Weights of a small GPT-style language model, trained from scratch on English Wikipedia.
Size: 10 layers, width 96, 3 heads of 32, vocabulary 549, 1.28M parameters.
Each number is 128 + 32 x the weight over the matrix's rms, rounded and kept within 0 to 255. Layers, rows and columns count from 0.

# layer 3 attention query, 96x96, rms 0.19, rows 0-71, columns 0-95
[[100  80 149 161 159 155 106 154 187 160 115 120 117 100 194 148  83 152 113  69 156  87 116 142 138  91 119 136 156 126 145 141 119 112 179 139 116 100 120 137 120 115 107 120 115 134 152 121 117 120 177 143  90 113 140 124  90 134 112 142 138 122 124  85 138 154 134 125 120 145  99 109 123 112 131 156  92 130 122 128 115 118 130 117 121 153 132 152 115 149 116 152 150  96 127  71]
 [101 134 131 153 119 125  91 129 170  85  83  86 119 143 120 156 143 186 115 159 166 117 123 121 115 160  85  97 136 141 126  54 119 144 133 109 140 125 164 160 101 110 156 139 154 147 141 147 143 153  94 122 154 112 103  91  94 117 165 116 130 140  84  97 129 128 138 195 131  82  84 166 157 164 128 103 155  86 103 152 128 138 111 140  82 118 139 114 149 143 110 140 143 121  94 131]
 [127 148 127 145 124 114 116 101 172 151 134 133 106 119 114 136 205 170 100 120 114 129  58 130 113 136 102 168 133 106 136 145 109 144 138 154 149 148 171 101 110  92  91 154 204 110 103 122 118 127 142 145 135 128 131  99 112 124 133 132  94 120 116 144 116 129 158 123 119 129  70 129 125 118 111 152 131 160 128 141 136  97 108 110 161 158 150  90 112 113 103 114 157 146 146 167]
 [111 102 107 133 166 129 117 124  96 146 126 159 147 166 114 133 140 120  83  98 141 179 131 137  88 120 120 103 175 172 132 110  45 140 124 129  61 158 139 133 132 117 116  91  96 141 128 121 108 118  99 118 193 128  69 109 157  98 148 131 122 128 157 105 156 127 122 129 120 176 155 183 148 131 171 109 176 123 139 136 114 181 123 123 153 129 144  94 132 113 135 143 113 173 155 130]
 [ 83 173 108 142 157 136  72 118 108 121 111 105 137 155 159 174 117 148 143 108 101 138 107  99 148  87 102 109 176 140 122 139 108 115 146  84  77  64 147 148 157 122 109 162 117 152 125 171 127  73 141 129 119 102 137 170 186 160 161 130 129 147  86 127 116  90 126 106 167  91 112 132 112 127 144 133 145 109 107 110 127 157 111 123 140 187 178  78 134 198 115 106 121 113 164 106]
 [120 128 147 146 131 168 139 148 137 152 172 124 117 104 178  82 152 113 159 167 109 115 139 133 139 107 117 100 128 130 134  99 130 138 101 150 112  97 171 130 116 130 144 139 119 130 129 131 142 140  82 137 170 165 118 174 117  93 134  82 103  99  98 136 113 151 101 126 136 144 149 165 135  89 126 181 109 106 125 124 100 164 142 103 149 163 126  85 109 119  97 109 113 130 110 104]
 [132  90 143 145 115 155 167 108 127  69 104 128  79 173 157 147  88 164  94 146 135 147 107 114 117 102  56 103 136 169  77 121 130 157 146 143 164 169 163 103 135 154 153 142 126 129 133 165 130 130 136 131  61 176 147 128 155 106 154 106 113 141  93 106 127 143 126 159 100 137 165 144 132 130 162 121 147 160 111 128 101 134 167 128 171 109 136  85 128 165 104 128 133  99 155 126]
 [138 118 164  25 140 119 150 119 107 107 166 112 123 135 205 138 173 127 108 104 155 161 149  87 135 169  50  80 142 149 165 139 162 125 146 124 141 156 149  97 111 135  96 108 127  86 176 142 178  51 158 135 108 122 124 149 179 177 130 117 196  98 118  74 134 146 138 123 138 190 156 152 147 141 106 101 123 154  60  59 108 131 116 101 118 170 137 136 113 112 113  92 143 154 136 120]
 [134 147 195  94 103 125 121 135 143 125 120 147 106 155 129 114  80 128 126 134 116 145 135 141 177 108 158 117  89 136 119 177  86 165 160 113 151 134 120 106 131 199 171 149  82 159 100 133  96 122 113 126 144 113 138 136  95  98 125 192 152 142  65 141  56 126 103 127 147 117 148 155 108  94  79 145 161 153 187 144 140 102 110  74 120 169 155 132 113 132  98 156 111 140 129 150]
 [151 109 121 115 137 144  81 138 131  99 108 113 127  67 145  96 117 131 140  99 112 108 138 115 128 128  89 113  97 117 107 114 108 185 117 136 130 134 113 148 176  73  92 177 138 115 160 155 181 103 106 108 168 154 198 164 157  94  88 157 170 149 118 152 124 181 131 139 121 133 166 166 150 137 129 123 167 109 151  81 112 156  84 156 122 140 138  89 122 113  99 141 163 110 137 140]
 [129 118 146 119  97  99 103 120 167 114  91 136 146 108 148  79 140 154  98 116 142 111 173  88  98 134 143 138 170  90 143 111 148 140 132 185 118 175 161 112 180 153 150 146 102 127 132  80 103 113 118 146 115 129 151 118 138 135 161  74 130 173 164 138 101 119 125  90  98 127 121 114 104 142 193 121 147  87 103 143 104 158 129 106 171 144 161 162  95 111  93 127 126 117 164 135]
 [134 108 112 134 123 106 137 165 171 125 149 113 121 138 125 142 127 135 115 105 122 102 170  77 113 156 118  92  76  90 152 174 104 112  89 137 108 153 167 166 126 173 109 112  73 123 138 105 114 111  94  88 154 147 119 121 153 141 106 105 147 151 146 163 117 127 122 168 136  73  98 127 140 139 103 108 134  66 185 100  91 142 167 116 160 120 132 138 161 156 122 118 151 154  88 153]
 [ 87 135 129  95 114 105 145 130  94 131 114 139  70 180 122 155 151 105 111 156 101 101  75 126 154  94 120 109 116 118 192  76 181 116 134 160 133 140 125 116 151 131 110 180 157 129  64 126  87 139 118  84 107 140 128 165 143 126 149 151 121 182 125 125 126 162 111 111 131 137 101 131 115 158 134 154  78  76 195 166  63 188 121  93 120 158 143 124 147 112 111 183 124 126 173  88]
 [107 142 120 189 158 133 149 124 134 120 114 140 129 162 138 158 148 152 133  88 124 102 145 138  91 126 156 143 186 122 138  83  84  99 123 124 171 151 127 156 148  99  99  81  96 135 153 105 130 158 123 164 126 114 127  61  84 110 172 127  71 165 111 154 110 127 102 122 162 164  98 204 146 162 100 138 103 107 121 118 135 128 119 124 151 132  87 103 173 116  84 147 122  98 125 172]
 [ 97  95 126 159 156 114 126 123 124 131 150 113 168 156 127 142  77 131 171  82 164 150 151  96 143 160 107 147 115  87 106 132 172 158 102  83 122 150 135 123 116 150 128 151 123 133  91 134 126 110 123 119  99 108 153 115 134 164 160 120 126 139 122 154  82 161 100 111  74 134 102 154 119 114 157 103 148 178 153 137 133  84 133 136 151 126 160 111 116 102 139 157  60 170 107  74]
 [136 116 155 117 152 126 155 149 129 115 121 114  73 132 109 146 150 132  67 139 118  90 177 125 160 100  74 182 119 147 172  77 117 114 166 107 135 156 222 154 161  93  77 112 107 199  98 142 102  92 163  68 126  99 113 106 105 112 127 120 136 120 115 179  91 166 136 122  98 118 164 108 163  92 112 135 123 123 145 161 167 135 114 121 157 139 134 155 121 130 127 142  96  51 163 141]
 [103 108 117  86 119 176 147 145 134  92 143 119 146 111 125 185 123 162 157 120 128 135 123 144 104 123 178 149 137  96 116  90  93 144 100 110 108 124 149 122 136  95 141  95 174 120 108 151 165 153 102 130 140 120 170 108 147  74 125 125 142 153 142 152 105  95 131 144 131 128 136 154 121 115  62 127 176 151 170  96  76 137  91 128 175 176 128 113 137 123 201  75 105 120  83 136]
 [151  87 150 143 115 149 123 125  95 100 121 130 159 124  86 135 157 112 105 125 131 118 122 144 168 158  83 116 156  79 150 145 129  87 125 157  98 145  94 115 113 143 148 128 132 135 166 146 118 133 103 119  93 101 144 127 126  79 122 101  98 138 106 120 143 139 109 136 154 180  97 141  85 131 135 105 145 121 110 148 141 104 159 136  81 191 148 100 147 143 144 111 172 147 113 131]
 [ 86 107 116 114 158 125 116 152 139 112 136  41 122 146 156 145 165 126 157 142 103 129 122 145 122 110 132  87 101  95 105 101 162 114  93 159 125 104 141 175 136 151 119 118 128 107 113  83 142 108 111 132 117 111  88 142  65 121 132 179 166 132 148 113  72 140  42 144  83 110 183  68 146 186 156 129 141 104  97 149 192 126 189  95 114 134 105 169 114 123  79 155 139 147 129 142]
 [113 156 134 119 131 134 145 158 150 151 161  99 160 160 127 137 132 157 146 118 151  82 130 150 110 110  95 144 165 160  89 149 160 105 102 198 109 139 121 148  90  91 145 159 127 155 112 134 151 151 105 113 101 106 141  99  93 125  81  53 201 104 216 136  87  93 104 159 151 107 116  75 109 103 106 103 169 129 118  86 135 130  95 144 144 121  79 110 125 140 150 131 101 113 112 140]
 [105 171 100 157 127 116 147 173  83  72 126 125 156  81 148  96  96 167 138 151 102 158  96 139 121 127 103 102 108 122 154 125 131 148 155 111 126  92  92 148  92 138 148 141 104 123 125 158 160  84 228 120 156 117 140 126 173  94 118 139  87 123 156 149  93 169 119 125 132 107 111 105 128 131 130 123 191 163 147 167  95 135 108  66 147 134 126 111 110 129 162 115 175 127 146 144]
 [118 104  97 137 133 157 171 125 141  92 151 135 141 148 142 115 115 106 175 161  82 113 186 112 117 159 138  58 106 105 157  85  54  97 123 148  83 149 136 121  80 132 186 166  84 115 121 135 110 116 121 129 148  88 165 123 146 143 113 185 115 122 104 130 162 121 128 129 167 143 129 127  96 142 156  82 112 140 123 142 154 134  72 117 135  77 138 143 170 104  98 105 123 152 140 129]
 [ 83 145 109 112 141 103 133 159 143 114  95 145 112 102 100 119 111  99 149 124 127  84 120 120 127 158 151 179 116 174 144 135 123 115 132 112 183 136 114 150 155  88 121 126 124  92  86 127 160 179 134 152 101 133 145 157 142 139 152 104 222 139 165 110 145  90  67  64  93 161 131 116 120 145 150 145 127 143  84 210 148 101  98 137  99  86 133 104  75 122 140 128 163 191 148 113]
 [136 120  98 138 137 121 107 111 133 166 118 101 144 144 101 138 136 122 152 160 149 109 121 136 185 157 162 131 126 123 135 100 139 136 173 128 115 161 133  96 101 166 107 119  72 135 203  84 142 118  92 157 160 160 139 136  90  95 135  94 153 177 124 123 162 140 134 136 120  55 121 109 139 167 140 148 113 122 153 143 122 101 121 128  80  86 148  67 132  69 115 141  84 112 139 102]
 [126 112 133 134 133  99  84 141 135 119 153 143 130 136 118 108 170 130 149 122 134 114 143 116 134 151  80 107 102 129 135 114 187 156 132 102 107 165 106 108 138  98 103 181 104 166 124 146 132 146 111 188 145 142  93 103 144 118 104 119 114 195 148 153 130 107 160 140 153 110 113 111 127 154 104 141 131 146 118 130 109 116  86 126  91 142  94 151 165 135 131 156 132 156 156  70]
 [164 110 143 157 142 111 122 143 129 153 142 100  87 124 125 147 107 145 188 113 131 209  98 144  93 136  94 120 164 117 187 111 125 163  67 147  90 138 155 151 111 163 121 156 133 170 102 107  73 141 121  60 146 128 167 124 161 121  84 129 161 157 130 105  90 138 131  68 145 131 135 100 118  91 142 176 138 108 136 149 103 125 156 127 111 149 125  95  84 129 134 142 119 130 136 145]
 [155 169 141 121 137 174  91 153 147 138 129 126  98 115 165 153 152  87 108 120 138  85 143  91 158 132  95 139 112 123 117 145 146 127 142 146  91 157 129 109  95 151  83  80 168 150  89 161 123 124 171 116 164 126 114 184  82  46 146 137 150 184 158 111 139 104  89 135 109  95 136 156 134 111 153 126 154 133 134 135 166 123 104 133 103 122  77 162 113 100 161  95 136 101 117 110]
 [170 169 111 116 127 114 142 124 113 114 104 139 140  83 174 156 154 146 147 143 135 170 132  81 227 128 201 129 116 100 103 162  99  75  91 140 102 127 141 109 116 165 124 125 128 127  73 130 151 131  63 131 102 119 133 141 129 133  98 143  91 156 183 107 113 155 107 139 131 111 147  83 154  72 101 160 154  86 108 152 128 115 127 129  98 113 122 124 137 151 125 132  89 138 110 121]
 [144 100 111 117  85 102 170 108 159 137 113 119 138 121 143 119 122 143 106 111 106 118 132 140 108 116 105 117 112 126 198 165  91 155 112 123 106 163  81 140  78 153  67 123 153 159 118 145  93 115 141 160 138 169 131 126  98 123 110 125 130 118 131 109 130 146 135 120  96 125 152 156 181  93 117 105 164 105  86  89 156 154 153 105 112 101 155 151 151 159 164 140  16 161 135 136]
 [114 151 126 146 105 126 118 131 147 148  69 137 173 137 121 112 110 180 133 102 166 177 155 109  74 149 109 147  93  69 131 140 111  77 121 145 104  87 148  83 124  63 154  80 194 182 148 145 130 108 117 133 115 152 120 145  74  82 107 105 146 126 115 158 135 169 116  71 132 121 134 143 165 177 133 151  86  82  78 168 133  91  88 135 162  74  96 151 153 149  97 108 103 127 120 152]
 [149  98  92  83  85 165 143 149  93 100 101 117 128 113 180  80 149  97 130 107 137 113 119 116 114  81  98 121 178 138 151 132 115 167  97  69  95 104 160 125 122 166 118 112 137 156 115 122 137  86 140 143 113 125 170  85  81 102 108 108 134 160 133 135 128 161 119 132 185 110  71  98  94 150 157 141 145 128  97 173 140 123 105 133 204 124 129 133 129 108 177 181 123 141 100 172]
 [102 133 125 121 127 119 149 138 129  95 110 163 119 153 117 114  98 103 158 149 114  92  99 113 139 110 152  72 128 144 145 132  97 167 153 160 118 111 170 124  96 126 102 164 144 142 146 111 154 106 143 133 180  72 125  90 120 145 116 172 123  83 126 124 138 156 107 139 170 133 150 160 171 139 110  84  68 162 114 129 116 209 183 137 130 171 155  96 131 186 124 116 136 105  38 120]
 [102 134 141 122 141 124 135  94 150 118 154 149 106 116 136 144 103 151 178 145  74 124 117 117 130 133 164 112 105 132 106 174 129 140 115 121 127 133 153 118 120 127 105 114 132 102 131  83 125 146 109 139 112 181 159  88 123 171 117 117  97 163 101  74 123 147 142 139  77 114 124 139 155 176  96  68  99 109 145 113 108 104 127 149  57 139 210 140 135 160 154 178 131 158 171 120]
 [120 115 121 125  47 140 143 102 114 134 178 129 141 124 123 110 133 137 127 138  89 188 157  59 142 162  92 112 132  64 138  82 136 164 127  99 120 118 124 126  91 128 124 172 147 175 171 167 123 107 148  67  94 134 179  99 127 130 109  77 137 143 107 141 137 135 147 145 100 145 112 110 156 153 178 122 115 111 156 152 123 135 117 133 150 137  77 123 119 148 167 134 142 126 171  76]
 [112 136 155 146 123 127 128 127  95 124 106  84 100 170  87 127 155 142 122 117 117 157 120 147 152 156 145 133 125  79 169 169 107  82 126 129 118 142 138  80 197 148 133 124 137 171 153  36 145  88 158 101 136 146 139 166 115 109 141 141 101 171 133  66  91 172 126 186 135 145 135 174 117 123 136 157 159 124 123 164  68  74 139 156 141 132 163  83  93 113 116  93 101 129 122 137]
 [125 103 186 139 105  97  99  94 114 138 121 104 118  98 109 110 102 120  80  99 106 132 145 128 155 107 100  82 184 172 131  93 150 149 148 111 105 186 143 142 169 168 101 181 108 116  73  99 152 135 156  92 140  96 107 110 166 199 120 119 184 171 130  88 140 109 158 127 124 134  99 165 136 122 137 123 175 175 161 101 144 131 116 135 119 167 106 122 115 151 173 164 101 103 142 129]
 [128 151 127 121 108 142 132 165 123  77 130 134 126  84 108 163 143 134  96 135 122 162 166 166 169 151  76 185 134 114 142 120 171 115 118  99 192 122 161  93 119 207 129 112 145 134  94  91 138 120 115  84 103 113  99 122 143 106 103 158  77 151 111 146 167 153 138 138 155 130 122 106 112 131 125  96 131 106 115 155 114 114 148  85 138  92 139 180 143 135  97 126 102 124 146 151]
 [139 153 122 131  88  65 147 146 120 139 141 134 108 117  91 110  82 142  82 136 133  87 160 172 140  99 127 116 182  98 172 114 146 116 161 128 118 158  88 130 100  90 142 138 135 157 171  96 118 121 109 118 117 195 125  82 103 138 158 118 117 131 119  82 159 105 165 148 129 115 135 156 209 140 147 117 160 107 123  93 179 142 113 128 175 118  98  97 139 184  72 106 129 173 118 184]
 [ 94 148 133 101 133 154 115 186 149 120 125 152  83 146 173 124  96 115 123 158  89 128 145 102 114 159 135 167 155 133 122 125 153 114 133 124 155 110  98  96 138  97 124 140 115 127 129 102  93  74 116 153 120 131 134 123 169 164 100 154 164 114 140 120 144 108 159 110 138 106 189 128 149 114 115 132 122 152  98 121  76 138  74 169 195  85 130 130 127 121 158  68 155  80 118 102]
 [132 104 159 139 136 167 115 115 184 147 148 140 120  97 180 152 126 113 186 163 196  75 100 124 125 127 127 130 144 109 116 180 152 156 122  94 113 132 143 109 124  82 143 141 151 119 118  50 120 137 197  96  87 148  81 137  72 144 126  79 117  95 150 128 139 149 124 135  77 108 122  99 121 114  92 162 121 123 137 119 131 124 177 145 129 171 106 113  92 165 142 150 111 118  83 126]
 [117 106 142 106 139 142 159 126 120 103 129 138 104 132 130 168 135 154 147  86 167  74 137 134 157 147 139 170 147 112 186  91 149  97  62 177  99 166 131 114  75 104  44 103 112 177 125 131 122 114 124 172 132 122 151 115  94 153 103 106 108 185 121 171 117 155 121 113 115  90 159 123 117 162 120 126 140 111  93 140 123 115 170  73  92 130 138 182 148  87 143 151 113 148  88 137]
 [105  88 191 128 161 110 167 161  99 158 132 163 133 166 107 112 171  77 164 107 135 127 146 122 160 163 118 102  84 112  86  95 106 147 165 143 188 155  68 119 123 175 175 143  75 113 117 131 161 137 130 150  77 103 143 125 139 164 103 140 145 129 112  86 128 126 141  86  74 205 115 141 126  84 145 106 127 187 167 102 110 141 173 136  73 169 121 115 113 108  94 100 179 158 117 149]
 [134 142 145 145  96 156 135 115 129 117 196 134 131 143 135  93 136  79 176 145 130 127 176 125 171 144 140 105 128 123 129 129 139 114 150 109 113 147 159 110 113 163 110 155 105 123 132 106 148 135 125  88 138 140 104 213  80 109 155 118 106 116 160  98 160 123 132  95 161  77 121 147 194 118 134 147 109 100 129 121 122 128 106 106  87  89  81 158 136 150 113  79 107  91 107 110]
 [110 143 149 171 130 103 157 152 151 112  77  98 117  82 123 111 174 120 101 127 147 182 118  80 154 166 146 121 152 150 102 123 146 102 157 112 104 115 125  98 123 108 182 155 145 147 141 137 100 125 128 138  93 125 133 147 101 154 143 136 155 176  78 123 132 129 116  88  78 158 128 100 123 120 126 102 108  62 124 166 166 139 148 127 166 116 140 144 107  99 124 140 110  69 115 164]
 [100 113 118 119 185 131 100 100 128 105 114 131 167 128  98 107 149  95 120  89 138 119  89  87  65 155 130 156 135  97 141 118 158 107 109  97 122 150 116 160 153 106 116 159 159 136  96  95 135 116 199 112 130 122 154 131 102 138 134 101  90 115 160 136 144 144 144 136 131 168 125 144 144  92 144 107 117 109 164 111 181  64 106 155 146  94 117 146 108 132 135  93 118 133 180 183]
 [109 143 128 163 130 170 137 113  96  98  85 140 173 143 122 103 132 129 145 141 141 132 152  89 177 109 147 157 156 103 141 111 122 117 145 129 114 119 106  62 140 122 136  91 115 136 155 154 142 193  70 157 120 169 117  88 106 156 117 154 109 161 145 176 114 103 126 135  92 141  90  88 139 132  64 111 125  82 166 123  96 172 136 112 150 160 152 175 107 128 153 159 147 132 130 145]
 [148 151 118 123 120  78  84 134 135 100 129 117 125 118 138 112 168  83 120 117 127  95 164 116 146 170 119 115 101 162 119 121 102  97 131 124 116 103 147 109 185  71 108 117 135 143 111 167 137 121 161 169  91 110 105  96 166 108 128 124 136 113 122 112 158 213 169 148 135 118 106 108 156 111 115 118  71 145 171 125 147 167 120  96  84 115 109 152 137 183 169 143 177 154  90 132]
 [ 74 166 119  99  92 129 110  90 157 158 130 119 158 133 135 127 127 144 115 120 113 124 155 124 140 104  95  96 133 103 106 139 194 130 129 141 163 120  89 144 133 108 152  94 153 114  92 162  98 174 126  96 156 134 182 179 145 163 128 138 119 156 132 103  97 115  81 147 149 165 116 149 140 128 141  65 132 111 113 129 127 180 138  73 139 152 155 153  86 122 128 137 173 127  96 132]
 [166 100  79 131 111 122 112 120 116 131 121 153 101 156 162 148 152 111 186 174  82  75 121 114 128  93  92 111 173 135 173 149  72 119 129 140 142 111 130  99  89 126 142 137 129 147 105 126 132 122 132 114 134 144 130 114 154 113 157  77 142 157 123 134 152 133 144  96 154 111 134 144 101 122 176  94 167 118 103 153 126  83  93 112 141 119 170 103  88 128 154 154 157  99 129 173]
 [133 113 167 104 143  96 171 172  91 123 105  85 180 120 169 145 120 140 117 110 129 139 131 115 108 124 144  97 114 107 179 158 172 170 136  43 135  97 152 106 102 159 136 107  61  97 152 172  99  92 128 110 118 131 117 192 133 108 162 100 144 112 103 157  81 148 144 141 133 165  96 156 137 115  97 122 135 117 105 117  90 129 164 115 169 175 161 178  95 148 122 125 127  98 129 138]
 [143 108 114 143 166 168 194 128 134 160 129  77 130 127  74 142 144 126 137  96 161 189 193 115  96  65  94 110 166 121 164  91 114 117 119 135 112 160 162 107 124 107 137 136 143 128 134 118 102 157 114 122  93 137 158 114  99  95 103 110  91 159 103 169  71 129 123 120 119 117 107 159 141 137 125 141 123 151  50 143 141 127  93 139 147 120 131 164 161 110 135 128 128 148 143 112]
 [119 146  78 145 193 124 142 125 204 161 145  56  65 181 124 170 150 138 129 123 121 117 137 121 159 118 142 146  91 180 151  91 200 125  87 143 100  91 109 140  99 161 114 118 138 130 120 130 160 147 137 118 106 117  73 151 145  95 134 113 149 139 133 111 114 107 127 186 123 113 141 134 147 109 140 151 119 113 104 143 106 125 151  68  69 119  96 121  99 127 139 178 114 129 124 140]
 [ 69  88 161  97 120 185 152 129 119 150 153  74 150 115 133 143 102 164 147 143 114 148 158 133 164 101 136 162 114 104  65 134 113 108 174  94  81 126  81 133 132 122 135 111 155 109 139 206 160  98 142  78 119 116 102  88  49 158  62 128 107 144 125 131 151 114 141 117 170 115 116 129 130 109 112 104 143 163 137 132  79 111 133 160 134 103 168 113 158 189 149 133 129 106 108 168]
 [124 191 134 117 135  96 121  76 121 133 143 109 144 100 132 119 125 153 115 119 132 166 114  80 127 161 123 130 136 126 105 139 114 171  81 131 135 101 123 100 132 156 161 162 107  87 183 150 123 151  98 169 136  93  78 103 110 101 174 125 125 142 129 128 157 117 156  94 146 195 156 146 118 116 155 108 176 158  94 132  73 155 119 173 107 155 131  91 119 100 148 119 186 165  95 132]
 [137 134 131 120 166 128 188 128 142  98 161 121  78  92 172 118 109 151 130 104 112 143 145  87 141 142 165  95  86 141 153 122 128 153 146  97 149 159 138 108 165 111 160 163 120 118  71 178 114 134 131 190 168  82 121 169 155  93  95 124 117 108 182 158 124 101 146 107  90  98 104  78 123 115  90 115 141 143 125 133 135 131 113 140 144 156 148  95 118 144 126 133  87 140 128 132]
 [120 118  99 123  84  63 160 119 112 187  89 115 118 120 120 136 133  85 115 139 142 174  93 123 135 150 132  86 126 101 112 125 140 172 139 104 124 164 100 138  91  92 137 113 136 128 121 119 127  95 173 156 141 161  73 143 110 143 115 154 107 101 109  86  96 146 169  90  97 150  93 135 142 133 113 114 135 171  96 216 130 144 103 125 128 161 142 130 123 148 163 125 126 133 133 186]
 [155 128 117 135 121 140 141 104 104 151 128 142  84 156 110 153 111 114 124 152 127  77 130 120 136 102 127 117 150 161 156 143 133  91 117 151 149 160  88  95 165 129 110  89 100 105 108 162  81 150 119 100  92 118 108 134 113 211 108 125 183  80 109 158 147 115 156 175  84 181 148 138  98 137 136 169  51  97  93 184 137 114 136 128 104 121 141 138 116 103 100 105 156 173 107 131]
 [128 142 148 127  99 156  81 133 133 204  80 150 126 155 106  67 201 117 109 116 121 112 159 150 144 141 200 184 134 107  80 157 163  96 117 138 101 117 137 139 100  86 152  71 126  87 128 130 192 154 106 148 129  85 130 164 146 144 118 125 120 132 134 110 149 117 100  71 116 126 142 160 134 147 165 155  95 157  99 112 127 118 136 160 116 133  69 133 122 119 123 155 154 112 134  81]
 [132 142 156 117 136 175 110 109 161  77  93 134 121 140  68 131  90  79 160 147  99 138  97 136  84 160 110 105 174 128  87  78 126 139 133 168 119  85 178 181 123 121 140  83 120 130 147 154 137 123 173  91 146 107  86 136 104 137 113 137 151 140  98 141 140 150 151 146 104 107 158 156 155 157 104 132 124 120 166 133 168 131 122 114 147 114 133  81 164 145 122 146  90 150  56 141]
 [200 108 168  97 166 124 137 106 104 160 168 144 140  68  84 113 123 138 152 111 115 118 107 124 160 112 152  75 188 165  98 166 153 142  96  87 123  68  68 160 108 142 126 128 138 109 161 116 146 141 123 136 115 108 156 189 161 139 108 142 131 172 109 111 131  99 163 150 106 117  80  92 110 122 132 171 125 144 186 115 127  89 118  59 119  93 148 153 128 151 170  87 171 161 123 155]
 [ 92 155 181  73 101 157 147 125  76  86 108 125 131 181 142 107 144  92 134  92 133 158 121 137 120 135  94 116 128 146 126 124 161  99 140 165 146 133 152 167 124 137 156 171 104  95 145  32  72 163 134 153  61 161  77 161 118 145 111 116 103 172 126 103 117  89 117 164 116 117 130 103  97 177 143 161 165 129  94 160 119 123 186 113 107  98 138 139 163 146 132 147 104 123 150 116]
 [161 119  87  89 153 123 153 125 124 115 143 154 132 142 106 128  94 136  74 115 156 100 105  78 100  94 202 114 130 112 106 133  72 118 155 139 103 160 120 118 118 174 108 160 147 137 180 140 137 124 147 125 117 114  90 192 126 169 108 137  60 163 145 115 138  92 177 171 142 191 122 106 128 108 138  63 146 120 108 115 113 136 104 107 161 167 148 135 152 173 126 147 151  85 179  85]
 [161 123 152  84 141 183 101  90 140 143 141 126 160  78 128  96 134  95 107 114 149 150 162 107 116 152 127 103 143 119 143 149 154 143 139 147  80  97 117 124 109 139 113 147 161  93 130 116 112 137 141 196 146 134 137 120 153 148 153 118 103  87  64 110  76 163 182 126 166 128 181 148 161 153 126 109 103 153 126  86 130 138 124 142 117 158 168 111 111 160  50  85 135  79 164 153]
 [113 140  62 138 118 122 102 167 131 152 112  76 128 150 149 100  89 116 186 115 156 134 169 107 141 117 118 110 122 117  98 157 127 138 118 153 133  68 105 138 120 151 106 105 167 161 120 130 104 128 106 166 137  89  87 154 151 112 134 145 168 106 103 101  81  98 121 105 137 113 117 138 152 160 164 165 147 103 123 151 174  73 123 135 122 145 157 132 103 128  95 156 145 135  94  57]
 [170  76  88 118 141 107  91 195  58 177 146  68  84 145 146 114 110 139 148 148  89 104 116 116  74 112 166 141 129  94 138 144 172 192 133 118 128 143 108 167 151 120  96 139 145 141 121 127 162  95  94 194 135 129 168 136 143 189  55  89  95 122 115  36 203 119 134 196 169 110  66 124 146 121 197  93 193 164  98 123  95 155 103  96 187 148 102  99 129  83 165 157  99  97 143 122]
 [104  61 105 130  94 179  38 193 105  57 121 162 216 130 220 167  97 155 164 111 211 107 143 174  68 121  94 134 193 113 164 146 125 162 167 154 119 137  98 164  99 114 100 163  72 172 173 158  97  79 179 194  84 104 130 137  92 102  70 128 176  97 144 125  84 191  94 106 134 116  96  65  71 172 114 159 102 134 133 126 118 153 159 149 162 182 155  66 128  79 103 153  92 121 162 105]
 [176 113 105  95  66 144 143  79  58 137 125 143 149 170 152 168 125  86  90  62  52 175 132 152 156  55 134 147  85 136 114 145 185 142  54  78  77 127 130 135  84 119 132 143 177 190 135 175 128  86 135  86 200 144 102  60  63  69  93  65  84 171 150 105 159 156 120 160 165 161 135 118 125 119 190 114  86 111 179  53 153 149 163 173 153 143  70 140 157 207 149 208 131 178 171 164]
 [144 139 114 177 107  39 130 121 129 154 181 211 121  70  32 179 156 161 154 169 147 180  96 143  84 157  83 167 160 183  95 150 116 135 150  70 148  95 140 135  94  94  90 136 148 122 115 105 158 129 126  95 151 131 187  53 100 170 170 117  83 191 119  77  91 128 179 112 140 101 109 152 174 113 119 160 150  98  98 154  93 123 108 156  64  63  92 123 149 120 111 101 152 108 181 176]
 [ 94 189 112 128 187  74 117 131  98 156 156 136  74 122 142 171 128 140 161 121 158 160 122  61 122 116 101 139 123 116 125 154 117 165 152 156 137 106 144  96 190  98 134 104 122 168 127 230 116 143  59 160  99 175 178  70 130 127 188 143 147  93 117  72 128 204 148  44 115 152  69 181 121 214 173 144 121 128  87 127 171  80 187 142 115  40 114  77  59 123  79 146 151 143 131  76]
 [120  59 138 107  44 168  95 127  58  45 108  82 198 125 158 138 105 160 176 146  95  75 168  59  79  89  97 178 100 160 190 166 131 210 106  69 148 110 115 136 192 113 130 141 106  85 165 169 219  67 142 151 118  83 108  53 158 176 184 165 192 148 142 142 143 134  58 126  66 182  93 139 110  69 131 114 151 155 160 122  90 100 132 172  93 154 125 177 155  66 187 140 106 151 125 171]
 [ 87 122  89 224 126 183 150 152 139 103 131 115  79 159  76 108  95  70 153 150 133 121 141 150 134  82 136 208 180 121 140 132 222 129 134  99  39 175  89 131 117  90 145 101 119 228 157 179  96 118 127  65 111  86 230  91 143 120 118  65 190 165  94  71 123 112  71 146 119 127 135  76 163 145 212 172 116 135 128 159 141 167  51 182 224  91  44 193  82 127 176 113  74 136 139  80]
 [128 122 154 215 138 145 129 196 162 178 184 132 128 164  93  83 150 133 173 110 135 121 207 102 149  90  96 114  76  90 165 105  86 119 106 124 107  74 183 132  76 126  79 108  61 127 103 109 117 141  67 157 166  70 158 176 127 109 142 210 110 139 119 148 141 167  60 114 145 126 149 160 152 105 173 160 108  59 119 148 192  48 106 105 115 124 119 102 146 252  32 146 120  70 146 109]]